Each number is 128 + 24 x the weight over its row's rms, rounded and kept within 0 to 255. Layers, rows and columns count from 0. Numbers have three digits each. The size before them is the row's rms in percent of the matrix's.

# layer 8 MLP up, 384x96, rms 0.0832, rows 68-212, columns 0-95
098:126087104082138134113136138158108156138097111133142122109098104121161161112134143138134130089128115137111103134084115124145099107073194110139147110094116110178146112118108116129102138116090136093142141124175164122115157106135141139126130100122129164162099164130176153162103106095121147135
096:162084073133131109139095164137153114168154145124166099108089121097147118130148095143134121163109144070170150112107134114155101176152113128133135115108123151124146170137137086107126139101158131149126135161139158118128137117108153135116111107125145163084124093127107144089132106170132101147
097:160143111164110098123104161150080113108094131133092098081113140164123157152116095103148161125113137145167134128127133130107132098137077088119171115148148121149118163120122156131123067087149167146143117101112169123140148119133138106151158108135118176163125145168116138110130139136149132138
100:150103097130168124094144130155151092127109125121150092126118126140143103129146108101139129156095129127099123149101115149163145116134129170130109164128111174112122170102127113116149149129074175134159121121143157114108140114140153094096160115125149140204125125102111160111072123151100105104
099:169125129113094096118129101139170138153137140139097148133158118075118100148124123127130164080130140101128083137144111158161130143138130121119119130093103119113110112144120089148120092157071155155148153119182079093123112107157145133171183115124112133143138108140125145130083146142136157120
101:128171111118136130105123092113139105131150112129123132109092114124113155135087168114134103158140174132156163157116136117135104112165142139163113136127140102123131137109147175134117150142114106143133121081095096134119180155108136112114137101124062178160125156164102125153137132068117098101
101:108130093119106120134181107155162164100110111127136104130130131117091098122156135119133129162162113121120173135163125174108176141114150142107151148130140122109121119106179142174117092159119149174167126126129165134087153092128117114100118173137153118135139143137111151136090149159139084126
100:155143060139105103120152123095160152109103122128133100106108084141129171135120103157131092101123160123131113143154148113096171163138149138121131124098124155117107163138094153171167148155128108111153114123155122117105115125122122183183103129081127120141139134165116157123101163125140116125
097:095102125142107101066072150133128132109155092132139105126160124093123113114109106188151161165150093091129139113085139126113144139097126142134141138127117095158101124132136127117131151104119116139119090103125183124086169118151150084125150145140111134140112101129144134141144073151109102133
097:151099159129083095123101178107141152109155143156110134130129146125120131124144145109162115160132121128110160118120162137072093158107102128152116120144126064105084153157121138110129132097124090162155143125108138144118163128101122127112153126126121095117160132144082153131126171116105186097
093:162090162117162130138168086115114125106107122148149110106124114141146120109142147132169129100147121098182151088122119137167148083148087118151114171145139127129131136108137159127100128112125162130173118171107123168150130095148139144112139150166117139116152161130144125097179163136125171113
095:117108112143116148142116143129138182126127146140111098146145132126120124121139104117099114155159154142105161150160143104087077141129106163117112153169125113106084132156139151118119168171165105164117083158140146157089137125174135138110087138109161122162122149152142121129115082159163106114
096:152095128129117151129103144172156119185136140119120134157148107120134071089135096162140115133149137133120161120125129085119154161104134135079139139089154140158123127174147138140087141122129110154142135144124133162171108152165108123058139118116124093117132142084095115155115121122099150140
102:144130102151141159110147096147154149129100115111184146119113114130111122130091159114123129110108139142147108114136114110135156127100113132102122146170098113126156091114095137105103137144110151084128117083105129150137146154151186154129076149147113081160136124070125097121158128151136077160
094:184126132139114159133138095170117143116127111107105094139089141112136130151119120111090105140074118176095113133162127138164147154126150125163132122161133137156139153113184174131160112125134100098162136113133156086120145119129137134078172163093134140108117142129133137104124131088119139172
105:142106110129135122105118142169091101158122119133100087146140144133096078094134159124121148158146098142144187129129089079150147094105127185136102170121098131119118116127088147069129092112133145134111141106172115101150098135135150167136102119144125109131130134086117139132118114106114136106
109:110148102113115107091127130108130098147182107176101150103118088138129145154080159092131156115144120115174139120165143149183087160137145068137132134169126136150133141111121125146145162079126140108131102163125143082137138117130131125120145090155128137110123149105127114124147099095097138133
095:138170131101115153120124162107158141202125128120100134136110081121137105125104150124143129082160127098073131093160161144144133099113120116144118106141130129166113111140103134138132145121117117106136104105141150112094072167089111145137118130145164087116135134157198156133141113115140130143
096:102149124062162144153111145112117132116122116129130169116117159127142113134111135162135114181136106129137143150148136144126064081115129067139128095147143121118104158113130113098108141102153122108082163142119104145160160131092118164198121098165125158139116138122122142122133118101142136130
096:133106165149117071099131145131135107111098137134181145098117158121126150139188142124105123138124082135140120122157120126114162108061153096162150115140099166157129142127102105093125137168119083161111148118158120155113137124096145135148163144117132161132120124162123093167103150125140125134
099:162134108130085102144113129119119093150070136142139167147182101111125094135105152138173091164138116122149159112124136107102150107128111146110143103099138097079118107096072139154107146172142143134117129092149157086121140162127137138124179140126116152124134105128155126137128119115153163149
100:118129143151163085122108109117156131110131108159108116093129159133096160171167120139130136107149129139142175146149134115106154188137139069156130113130132095138124115141164125161147140114134084148143139155099171095179168148133111113126109115140095142125132123109098158181123132096116140109
104:191155151139123074115089137124135131114120089177136139134158145149126097118119150149134138147100174157116123115148129102158147172122105147138127119082132109110095107113128123129102124082109162145126168156131139113155130100158118135149114108151096140152150146117091131128120122098163168184
105:173064135118165119120099146099131132140139130140118127124140158127143101143128130076126121119146092142105126130136162111119094113092120116163106144140095077145077135111099109127129179083124133131123165113179118110136151120111184152112129162119138121140120104146144124174170159115141128101
103:127074125143106132117114156127135059108136117145127105120098148170142107114084109155111166137074129123155155107144140122159087098130159163149160131145115162099152154172162103132176103138135154113125130136135179140134126117152143192141129108156116149127134109133148134115116107119138126130
097:075108155126128089137097130150124140173146110104115138088125132139126110159103157123135142099121130147119144130143140140076139171106131163119131130155122131114117123100171119141114102122119108126142122193151148147125130138122173175061123136115140158148137130119140116096091174137079101164
094:130098106116092118119108123122140121107078132104151111125117143153168116138117137100107133123151129104157174143150182112157116121115142142139129107107178129164129091136135139160131098103136128114133125121120154122090128119125099152172141074150160110123164106186091107105126100126173181150
103:142138158141109123136134132121149140124154130119161136084132097115133151113103130181124091110138129155100114116143135108107150126129115123151097114072169149125146129133108124155134131127087161167127131149154099103150152130129103105119182105088099116083100087110149107127138185181131178128
100:079125133147150103127154112155112113161104117087133101098098129157140162181148130119099137142150153126100092125122163121130117092127151122153150129082149144086146145094138153119130154076136076107121121144130122142136109119134074124133096119145090096133091116154088138091119128094107146140
093:149131160129101189129154134151110089119140157149124090152144122137165149101143205153152111151148155132145116151143117100158106147141113090117111111151130126152105122103141117104162157109123116142110139124125106103104155137143174113148131093145139074098130147129103097163129097143097118090
099:140103138123125090126122151139144123094159131135151131140119126175136126127149107133142150101150168097140132150126145147156087122120109135128120105088169138102092165154134111098133142131121130144114080127151077125106144158144118173139118130153135109116180150127125117180072168178154082144
099:114176127122116154136118132131097106074094130106110135144191086131133105144138139124100145094112136191122148101132118155125148113136097118121122112147090149131127142125141151098138106169117106111116108126171132121168140117116180140170122115065147111111123079126134106123135143169101139112
113:115109113152107124094116106122116139186111083135172147151088146135171134078138128132101115153167127144121151123154125109093111102102117136117119133154121117083133144138125146095112134199114127137139162079137120172114160106111106092137108123119080162126112112136112104151094142102129137114
100:162106130110163117111140122109128136084112085087121153124128134126113152145138141128161152097125116150096141139088140141150142087110059200144132148145130141135117119155172107110094131115145143146120083150123116125143151126164058119157134113180118127122139127131114096151116124142115109154
108:102134149109147161107159144144152107080141123148113121132180146113129120118132149090102148119084105098171140174150172117155147148149085127094090135115127111139108159113147142130094162081096106135127155124159140109121123108167138151137092135155160153100142141132183117114143123148121151113
103:194140117142065156140122123116151134147117105136155140108141138138113137125087154104154147129120123121136154161102156116127121154112126148094117122108178107149136095137132093152114141117126115129079168102184105145104139148143119141157145095170108120141110142149106150151083155173148131088
100:142142056131124158157108121160148140126103141124148153110174097152135099117093165123135124115159148146091135120105109122117162128141121129180163175113089147117104133136110166164105154121108131125120136140120148132103139134137158110185123142164124140131144088081121076109151107136157124123
106:116116108149147124137149104121133156107122147121116101148128130150176106150156103156126151160163141149126103123130083153117056116139150119125132146143127143136128165157092141075129099135103134156147116134146058146139118133062144130142147127138163145101111110101146071137088149141132124129
108:150136089166154144109102121126104160141199115140101104128115122146118151108177091140151119101122134151096117138136140143132135132136164146127130150113119155154103131160082108127096160146139117173141132133114119146127185104136122135086102201130137159099115138161090160103137129145130117115
106:122091112120129118129112160139154137166157152124099135121114112104140102129117105184098095152111157094129160127116141121096083114181118116094137104121178166148101128180135115080146122146090139117126143109095114145152116120103145171105158154110135155135123161126157158113142116130111084119
108:155111099147127117124116127164108094136129124125087093113093150132148136137120135158125139108151115146134138068101139177146093131167121132126146192131112074149116150085117159097120143138105110106113110108173160147163110150115109141114141098114100147119114078144107133122155142084157123105
101:072140160108118132145101137106128114163160151154127117138147158119113194119133072160176137103167163154113145117127114124116130109120115123170124110099152125097067129152127129121114146089133139105128160082115144102136125099130139087096097157159089122136114126138114116130150130112092144142
097:098107113154087134107156143169132137137117145121155117146116101154111109118104130133130106094138142120137162138127151065106156174128133131079157120157116110114171112103166132142123094110131146136132101120171120140142101172152100177145144083126176130164148157117145147150131166150115157116
107:084158082134137150117099159138155150114104117120130187134160138119103156131135090142097168146140200096085173111107101140088178139097113137116114115142104110123124102111159115142147102123169141138094139160132145108115126128143115128120106160144158123119119143145163106150148123100111118122
103:116140128118093169126134098123148145094183114136113095166109132149136093133138122133113104155160100147152165156135154151068117104167146144146156162126131111106130133115128135176112118121080149140108120106094173101125160145183116111154112140144162118124161101088127125121119134134150138165
100:125094098123150157144100121151111143147154080155126134113097151072156133122134142109193125101130155125133140117128133161088093190136109089151135120122155112149107110104168134162137117128099145106102096116131127165116100126111153127086156138144095092160122115133118178125137117125142127160
105:161121165159115149155111109140148143107089171148146118079146105130127185114118113099141140126179135129154122104146140141128106141101132147094110117178169106162112140142139162137131129134109130129114071109110176170148123114148104139139119105116141185127127127103120158153112139186130130121
106:127142131116133166135096123125115111174117123147071111164106088138124108148121157151092113131162138128165117139139136147137103090145132092128137157094074147111112120102147101147100168077128159170107119096143131110071143111148145138094149135130128150147184128109153117131119142145089134124
096:149069117110162103171137156114138108113159186117137164152132160164134126102172165084085157169116170135115172125145131158114124127132120116137133142166093084128107138147128106140160156108126133111160144128107147114129084148102127150107099110138128151130161142097116124129130100136121121144
099:122102145111110118125102144111168100115127112153104161122135173106132109176144147128117150167142142125138138139178139120143079185129135149136163164122098106110104132130134166099128139148185131194137117120147099159141154156157121139100142133111120115139161130138133106123123136129137192164
105:126137163112094125113128147120129112123152156099070141083140149158149095145125103170124144138120138134119178131120127140147118155134155162132113144139146102099166147148176121096113128058114147089124160131147176102127108117066093136118142146083140135122146114141129136102117094149131111129
097:129121164106159123151147107111117098159072126145145109131163145132166117108133162116167133143090132132093132138160121099091108155132136149096181131159158152115135157101117080133141143149144110110084114099113161115150132128140138152093150139124143139154149116183097141133114162149172102147
098:103123134144166094185158129148125108109157128141117136100160099107149121151081103152104129155113124167110115162120098144154156142132130141061099145144107135083117113136145127111114133111121097190141152116099124158152155130100152118148131114144130143102100143144123140138165082177134147127
100:106105090130139174152123152183112096109081136112141138145137114143141113132100143138122099164161128133139116130110096121128171095085113082088137142119125107091097110134104178153123165117113088137084087088133169134136153145117154120151099164131120125102104130130172125120122121137128123120
096:145155148135160127094147099098122163139145140160068109136089179075105113164133140124134139166105129112150144161146154138117123115099129119130106129121114127135150143124128111148144171099112164104143135104142103126162074138163099127113146091132092101098136142155128155107085141147120163093
094:162159091153105117136137107103160140153136123135156113154096135114162122135096177142119116117123175126115135143119133122190092095117137094148111114172142151138132107148133107153158097144109158123148171162077110134102107125135155070114110136101124119118076163121134140115129082118133126119
104:145116104152156145116125145097122178133109099110080122151127089157121157077148175151145167111130164102092104127123178099124132116105143151113091134135116158090151110141150146084143137139144134114176132146094103144156137130108123122149137113138137131141094166101093100112107150141132168109
089:168094128152129171143164099094120136156148138091116081084135130169134137080075121118086105140133112118152150140154143102115151134152106180148142087109131157129138105103130105143150172107162122115121137118121098156135121141156123127130101156144118126101165100148133116145129130071113140142
092:092127124087097146164107110131076160099113143118103107116127144140164093123108111125178175109122114112139092132134125130119120102156115093136141178134076116122118168136093127156144152125120118126118128084133151123081118095119135155154099088101097162149127128129106100111107131170163143141
104:137112129151097110149110123147110104118137150090120143123104126088140166166124135117106155161121093119096166113164183149145101149074142121107110133131132106158113108105091118180086164130136122122132160119138123123104130154170126092151127130127135101154087114118165170138135118152167142169
099:099167121173170132111102154125139129129135127130152166095154122147153107145139152130135157120140157114184122111076116131168094147146097120105108125135152132109162129138116071095127128115127161147144145146124156163119107172140132150085153131112126125170129141112073124121087120084115109153
091:121172105167110155104131159110165140103113138095140155110138116088155138130112164071138142127177113098072130111099095179127137135122097096153123097126143120127112139087145124141128146135149109089139124131117132126132096097126130084150141093116138155116112145184086110169130134124133113134
098:095127129152118129138154138103096107115121149195098125159153157085111125151167147116131169116143094116126138157123162124135136131130134168154110116160094103165118159160122112143150125186119126098162141132116145123103129098136123127109134155171142106105167116117161114090100127154156086093
088:127135132107124139147158118112139118111136091104090131154169154148113126101112191076093103122118139139129157133084147118137136107147155171175120139090142080168151151154136101120129148102171079109144088131166159118144129142142122112155137114136131145145161180127137142119114118143147115108
089:156105115115152136133095111143136136134161136146092109111144147108124117141182120100108120163103100074122110132132159124112140141112089165140118100121140155147169134146138099151102119118144099129129156190102102094123153113160119110132134089104115127137176081135136152104125177161087100113
098:133091113123094096123102102134157126147117129129134077083112137088100159083099125135125159126123124109162141130137143088144158134097140130159162124145107141131121121092167121135138141141146138111112117156131140124139117110149171143099105130127124130097121060122151171132141054146081100147
105:135122105132104125133141086115182163153107165126118091160111127110128130149189174104169122131114136140095156126119144138152117124082113089141106091118095120114137126128129109116148129121107118103133126162168143124093114116130125142089128157120120177138159113141138123183171160153161089141
101:167164159136133165101121120129111158112133099165112106152116124149102125133121147134159154138130141142170127161109150076141140120119098076107108144139096140119138168149133093142128103116140143139117085131123138142089127116089094107125142193102144120135115143122074130180118113145086157097
102:132152074151142120070134078164147134114160140137145099131175132115119154148135155153107134116108150123136132083139144161174096156127107125111127116092114141128141146125126150135165100089167102092145086132117154122126152138139101117114140118141100152075125123112099085154107130128094123167
103:110146132137121138122107142134165143125154162130119135172156137133127089162135156122161128091154081098134134138091148154146116139110128162082102099139118123129095115132112121123142117122156137148117154124075140117123077114081154124183148161158144094138153134079144183133112102118129155097
099:125086192110116144136124145136131134141090144126139100111132113119143110107152156112109146148185166131129180129100113109140106107120134107117084112116119137142115149117105168135143122136143106118130102157079129123175156137100116100065127113112114131130087113098099138135110119120187156085
103:116116125174140126117116178177112150139154178103155163137118104104147174148123123151098121094141164146125123143133158116089136149152089104163146134128107106104114119143154147163121131108105160127151111075114110135122157129117136125115157150130120103128118163107082099105152150103092182135
108:155130128101146162130137159130117141102115174128094144112088102120125136107150148156063110139133108156073128146101145117119123106099083104105102166150139130140138114145108111153137120163185086120127127131117131153093132110150153124117142151115152086133069144123142159096090121101139109117
095:102193121138123174103155133110156088147137128124117129150118106125117106137113100093129126112082127094134151098109155123154123152112139097112145167114122154093124081120126128127100106090131118138150140146078084156152122131138138154147185114145135159136088138118126136117188091150122129098
096:148111094136102132068116161124111135141130142173154118124110131162123098116159117131154136128118140133151127117133142118119151098139111117070117127140097159156192141178102122146134145143142106160103134128147129160146191103162127160094107125067145125109125146133120154100148088124135147161
105:138117079140119098149112173149149092161137120150139150161091119152127121156129157101139126139144149157117148129104156096124079095100080167118104141122142134143112118072149190147139146167119134133108108146084163098119092142151118147120126148152135140123084125123168128149125114147135116102
107:147152091154071135108130188125103152117142144129147113088148131144121120147123132150159131152102132102136160146123128156137115133146135142152130123083115134163142129110156116178150149127116141155099162092121184134105140124142111131158131119157156105117190099181167103137115087143102131126
102:129118123177120066146074152128162130103121158122134107150130129154148104103115159133175113130135124094124102122162136135123096120127165149134091098155123157152140147105137106133104123153158174120119118115119090107140136062146156147112120155170104151091121123107082145096153126132124114112
107:098125122139188112137160161133121105140114160144128144151114117078146103132121089132165095079137133118113128169120120134104140159153102141097150105104114114110124133104088114163136110157136097092119146121070148155156110124115151079102116161116180118137146104129110099139108108132109092146
095:186138113136166119149150146135099140129087116117073171147111135143095123115110159139118122156145132134117107122150136162145163075115111132099128096060083109127101094143133141107129149112105118143124119154119148135107112110130138167102093172168131151087116131095144123142104116153143122151
100:148138152150071115112115113117132128126070100136135131122119124112142119148153124130107095148137084168175111147107112100122133108116144073092173092114112145161158122145140093154108106136112075104154080148097140140114124112181145141125113153105132090134166144121141118107118163137128130142
101:159067080130118098126136091156157093093128129105113131125116099117116162137147149108100155087125119071099146124138188156122174114121150133105161080153104124142076121113133125119128150117154081138131124156108154107129149120119120162132129127124169122124117093142092149148117127117139150132
111:087095166155143140136101147157122148121131119077159142082117147110125112123154137141127152109125100132097143171084127141149144126110115169121071146123167152101129118133158123118142149178096113161148130111154130097128104113129103108165170084159124135118118087126099134125120101080142130105
102:116124131104109079157101168131115140125119156122131145141148129118097125110150138122073077162143110130141093140116131131132118105148170198136120079120088168081133139162116110143134110103124119150140116152091135133152128119132174144152176144130129122156164121108112102150114121131161153170
104:154168165160121130147133154130145096120128123159140155131162155140143152118127124084118109118119155103152122127103142097116134144196098107195132130138165121154134133136119127120130127129149079145129170122120109117138117144113112074170147166164127107129079131132127106088151158136143161169
100:119134104135136085133156122144158144163112109130154131132111092161103172141142102160118091121111130116122160097127127182116119124175148121114166106095078136070105164096062181119106121111144161116160116120124137103123096129123146113130101129120158151095116111147143106103130127119138128122
092:131126104125125129163109133138083126143131098126104137138123091114111133135098129099114171130168087129098132125133099144109134137161129136156103135147088095133177140135073114139114100091134156144149119146136167116104152151128104117152153106106151124152177095114093140144173146189118098171
094:127131180125102152128178181127072131129079105113140123103144119155101134099123168157160104160137114129139140093148161167128133172166097152126123105118142097124156082147149101131130100113099107143123160149133130146144128147134135096152148168135149141091139111113112113103128124104152105098
101:149121141163116137092142134110133136175118094089135136075126149150122141134057143134100130111127123097118154133099140120115099122107164104098097193092141073148136134096132128166128144146158132150119119088123137142106106124093171104116103102111126115126128137110095150100163151113146144122
096:128138119138095112111144114090126095155154125141129112128142118152170115129144151096126095129103125183134139096138124136110129160104121130118180160180144159094146126130122197090114143086082119107118112120124085097096127147101146117136139070116163156144134125126125139167105115120106154132
098:111146126154127146085118100132140147106108104173146160133172150117137144146139160141115128138093111141141135091124150161163129137150143130165106120132121138144104136106165136162120135105061189121091136125118120163124093113107105134091111158123101146148096117165100125140090093089133124086
099:108116143132118127139112163109179067122108130184133085129160074095128136092145131101104138150140121133100158121127125150150134126093110165126113085147126106121108141131125129126117155091133124086137116127114145168147118131083116141103087140116127069083097099161152139111112109113108147138
103:099131124107085160123141160178069134140136162136112144096136101121076103136142124148120141151111120116123134158071123059127147117121127135152133110151106100145159077129145142167153120124121079104087161106104136109122152132137143119154125128131127167128128137116149145162097114170135125114
094:100158133155128145149109105133088160129118136118096111117098148126106132133137135134167121127148154136118078100122125117089095112119154163125119125113115157179128082101090095090139119135092135142157172145161136116143172147120114140142101138185139143096133124077172140140100099117144111096
105:099089144147130127133122129165136138118084145120113115122097149117128148140123113121172097109089086094120157128100174092123124114151118166058117145177158155079106098144149090122106099134115121085131137101113148140151139145122106114123127132146175129110115116179140116115139149103139118152
104:135094156113162119173128096170147149133149136172149095132112107141127155124081101147179143122134119119138130120121120145136123169125134176109101096155088092075133123167143132102095169122131104134114133088101107159136131123086150151120104163135157120181115125150128137117112158123126153123
104:089133132135121101136168163122088130131118132132112158121183147118145104155123096159104133093175099127113153130134102124142107178135114093164153165108096093143139165091091128145127099087160143152137113136109160132095091131110171130100093126097122157133113139149109144162110133140138107134
095:132076157122159145130183155121134140129156132136137068135131164117152122100141139106119131127155090096123107128158087119158140091137137119095143073101123121117101150154116127120129151137136131123104164112104120132202123151139096162136119144098116140130081132155166118154165150119124124093
103:138090185089128130175145103151150144083166124154155134116142131162134130080134118141142106148107160102166154139137144122149123103121090116126103086174142145150135142133112101133127154177087107127148121123096107117113145087107119167121099113155141083164154149108133115150140127113126144106
101:112117085112138147115129139121123108112149162169123133127151137137104154160116124165153119170158136133111136157125130104115118151118137135137153154089108128085173102127119121057105153137186133140119091143174160153146125134098115108121166130108139104082124161097092119144101138167110100142
090:098111168142103100160137158096087157106151160134157145145135094124155122091105122161145115108108102189131145158134130147104095147163122126129138146124124134095139149119139153138089111125100132164156138128104124122101163071160116104115127109147140077179144116132138116108159110117121086143
098:131140120120122139155142152112145178095056176131147106129094115167133112102155153129116104102111107163167113090090158131125121140093149105145102097138134125124132150156122161146121126126077152120143174129114186117128151111097105120147108093131139182151112148105118136127125135102129115110
104:112136099179105146146090131097145127105120084138165094174105106144134108151150146112109100142131129135116132127162122110128131166168103128107112079125098073149130118138119170160098082123121167159132097155133137116124103134120072075149140132136140153129145123153141119144134172126115125149
099:175153126146109141148153144131125128145139153135129123118145158165157177127117153112132079146155148141194135095117152157123132116129159152120141156113126127178135143157104094121145148123078105121143146139157137178139074102132138147162098160104158105092153102149097141131118131126114108102
091:122140122118100152100123132136105155117129128108139165147151104118138119121135117105099140142158101139112154047114142111126117130152132145110074138162119090110137131111153152094088114108125136106168150117119127093125157109130081140131113120147146135136210153114099080102098139133134172143
090:128090093125139131133128147111133106152101112121126134141139149092094138111139142156135149113140113125132086066116162150133052147136126107129091136138150132098154165125112100095124081117137146098118174156114102088120142136121143169135121068138139128131124154079157125125124130115074146123
091:159135119134088126153129128143120107160176133144168129115161098080140146123109143131151158139138125128150177152120118122135085112112083120115121151139136100124098128133134133143177107155132093132119167091132101132121136166072106168150125136161170101118117122136138107176113108119169141079
088:119137159131116137145158116135089146150150126100191106101156147158140154198096120085113131140121115131126118077105133132121104125146108108110176109094159162113152153088112134119147089106137119146112132113128105109135122119143132142140158104116149108109142148144163096129149123078073105147
094:159103107104116129101159120105152142093101135126084117164127149126125134125191154089138107101127115160119143166136117116084146143109127174140129114149117148094137123123164119134134165161104133138135147063135159129124138129159108113148111096122095146183151160135136130110146112107143120065
107:175112068137080102109171147115100120138149145101175136150131136134071098150126113082147134106144151134139165110150136120126122172127123104090133151147078150171129099133133161164117129089145110162160130130137148115157145132139111139134113145151094120141171118168143120123145129144128141114
102:159130118137104089145101162127137096121166115128116109172100119083117122134139137159113136106161145108120125129118149109103146132139141157123150062100097120126150114134158102113101097136175122182086158117123185144132153148134147146096135173120118125102122157137116146165124120118077162126
102:146168128125161135118116145116145126157105143144118142151121147123149130112185153088127150172093126126126156135155169111152125109169130141150204114159111109128099109141113144089151131122149121173090116126091124143094099134118080140088130131125106114079157111158138122150143133158097133117
101:142137118128176112097120159144086104116133164122110146128152124102098143075140149111150143127154177134155131133106104120126118121118143141094091112084109145120141126096138124131101094166093114125116108132159128098151087126075125158142102112130155060128146146154099120121137129121110183094
101:141146128096108148143144134157130158105148126162123137121138145120105135084156122117094170168139116140137107113154133172129128098138149156112175099139126137149121098144159160115113153135084084114108120175123129101129126107172133123066119119102120100159120115144162141092122093181159127166
101:145140188123099136138130146161149143116152131149139117124129105106119093166100108103121141073136124115160116138143091141131150110121115083113136138143117117160105141152147107102124141113093146095151142165157147106067162155120167125109171103123099139165142130127137123090105187123140170137
102:137122151149169114136104145160099119090174133103150076111105163145130168128117154095138156151127158139119171151108074140127103162105152138172181120138075112152103123102134128138107153151167115153116142100150108148144151141102093114139111123134167098144156116135113144129122143129134147123
101:152134146137121144123135087099123153175165140123108159195145107109129132109164095116136119105110118090052102147147151111114097122124118109132137154106106103157132109137133098147114106127132151130126149142120089112095128160167143164141113168121143108127156141166137149106161089147126156094
098:171135093127103126118088145127147118084111157123128134129123094093130126148155100134158088131069099143085140124127093184149100110124104143116114127104103133183101150119116080143097137142126087136147088110150151127119089115148145127162136132078141117115094118114140117106094131129134155118
099:111123133096124107149153187115122101136125109105088099167125148176126113165118113112137164152114145170110133154128149121145131142093174127148142097099183107132125095130115087140142149143093164130109119142109111163163153133099112104116121170132107139153133156135124148138105083100106163150
105:106106094133138140120160112114123104139098100108178156102116153117138121114142113164168122135117123104105103106150102144134115128144157125105107162127160084114167160105190096097110079120163106097127131085106079124116119138128107115118140078120140117115107129107141111185121143132140100148
107:133122152133111103101139138123142099131155136111134123117129134168125188133110119106122098107162146168101118100132080144095149107121127086133108179085141136148109123133086125098144161155147124120168139088154136075134155115102112122155132138099117157085150143173090118158125108136148114092
097:146105184167125151111163163137182072127158114107142123172175137125130147136173126118154140121106076111135116162128148115160115094129097122145130135125129135130110120136121153149124126107095157145103170115155147109125109094078121116125110128114111092194125107115142146138132123134104152148
099:136117084169080114132157123120125078129131120110131078106141167118156097140104141138089126161077164121133106105089133126120138145170136136086139104145130081121136112113125070124148106129124123124123107153107135171151101178102134116151145120111152106151086160103108132113126112135150152120
102:139082107136111109115136124117119168154140138135111117109088140174192131122101126127164166104091124117100119150125125129129144143129098133135127142121134129171156113165089119088139139087123128141128112135165086118161137103164123096119087120104145124100127109127136162132075180134119183109
098:119103124131085114069176140080080127129102132133144105169098150104099120111161134138152115104112154123123142138134147160153106129112125116149142116113119117142142119136088145139123097063084138124136128140097119151151114173155076113137140120140100135126124102131149119114134111057151128094
103:148139136174108159181105145148110137155134113161122152100140154104109124172103102114151106110149105133130114116092112116096074125135111189121104168121112140140111085166124096141113124120142103125110118126079163075110110112135109098144101125145108142147168124094122132126109114116163144153
100:137149147147107116095136164106140145131100211106128105100098095119157171146099149127152182146140124134093116132147117115176150140168127156123143098124139114117136150156128134116115095132111108116113131105097140115112183129142173145168107121128143155097128115149138160137103129082148148150
098:140127120146081172139076116112127133139148135126137151105118116164111133099110133120147053175092167147103127130111101162138150156123148152113114130123142127156146163126132151155144101159153105108139160169074067171128104157146117148107121140136150130152133119141110141139095127145112140112
104:110167108152100115139125205078112142142144124149119101129111127119156112144140075136141157120149122104132133101093123154124129143100124156151100139135153122165111099107127144127140146148166102134102163120113121097104168168141112128151091132152126121080137127107102095113071098148138143089
098:118151172069125179132100132131158133125151137086152101124114136111129111153113144126090124108161146097119115112133159119104169113096147154162171145120126151108091085123130106153144137153126134137113148141104135075097101120111136095150110108157164087131088133121106155165130138127128110086
105:121145150108115109150157171120125170125160174107100136127121123135116139143120116144097104148150166160172126132125138117136137104117141161093166138129139098119104138105114085120158106117101136131144148147136128154115180162096192124131095101097120101090121113124128204141159126141098141135
101:149141156121140186082140138130123116169102114119140122089140137149186113100148121144117113185127147141127075102125156124136119142156121106131202150099136116144151144135161099119114164105175117117116127149115121114162129116116122173107155136085132122118155108125120124160121081110130109125
106:120106183100145128143122132134106144120108125138154156143136128160157119126096112088121119105118080161097084148095069127102128148157119122124082155077098111132081121104166078122133134124147121107119144117115168113145088147167162121110130106095132107094150129134138122146123123169123124143
101:125150121120153151141131113176146116104203162125129072147120118120125146140132109105147115085144130126109115100098081099106132112081090129106109176129140152139151152119154150137117120110144099153164139116140117133155154113146108092118150160123104155100157128149128134191154153105128147135
097:124104127149139112140083136134120133160104117134110141110107148123133138158139117148128130114121143156106103120180104091144086189111111112102136108204135186130081128125144138171109162111141134121119129138086102148110181111123120105166103134146149149094126122121140136131124112113100110077
097:149132155117161120158116147135109096076155145130126140139129126171096168141125141125127160085154163108132112111085089094084099117145137130136105146095122080148112140139111134105128116081121175130091116090132153154078119123105139186134118118099145165130109128122121114098139132118121131089
111:147098155086073124128144115115122128102121107081115169125111126106110131083085102173134179112101103125096152137123157144145154153173160127108127167133095100114127112112132132158115136110153078094136110099120119142149136156130108133130114156116131131161128127114130151184111077127118109138
104:173192155132107143142108123132112134104143161111142119094105138157124127129122139116160141119138145157113135151153148156133106097153111159120134110165144155124106145139142150141200120145161143077150100100128129146146138132142107161182128098088093122138138097160126156123164122071134122136
100:161152129126161106102154172151152117118139141135121118121119115130168187125088127115164146109162109128124094139108149118143172090142146116124143097130128123180176115161114111157128129113124142125122179158138122111087176125099136147107100094103109153074142089109141146120096148130134120110
092:131108108109164131147111122136100100133155083174131179146154137125093130086090138158142108157109103129102127144100100122158183145107143139106102156157149139148115130119117149102101132120193152139101121158127144149135117094161091114103100108135135123108076154105085127147154141129128121127
097:145104144103142121111126126128110163189151071158164132139144104112131137131155138141132145120126126120128103180133146147148149137140112116085154089127148124121058128130064147106142168130132119091111135174143125089152121133122128169134131157153120128165119075125105131146108146090130127141
105:124149158138114145124170130153114145173099115143097070163073109105116125153134070145143163149125087148120114165156148116114127123133118145124147123128125133063129115086115120156133125143168120065134120119112115113125088133153164129099121118107115099106147118119167094139163140124124116139
101:107094113150150141098128100139117118144113150151085128161114082125122121166133111145112110109133111157132143128145136161153155167092148176159133151164084134139096134165096110104150153102133122168111142131114113119132096092074093129095137097143166075167120121108146138135120113105132126147
109:132109133094141125132144158145139142130148113131108173091124144183114137127181116110135130128143127093140124186139108093142131123116155130146144148152150132164083138104176145134124125123136086137106118092165134133166136160140126132106094176102160136132165157127104124140189103093094153112
100:136139122134112157147100144137113123150097127115141134128162122123163111106155143097113096181137155133166108102129152119107177141094151154099149089086154122106139157150138150152146144146128149127145114163165130123158127123168102150137081132127151109097145158179120106082164139147084153109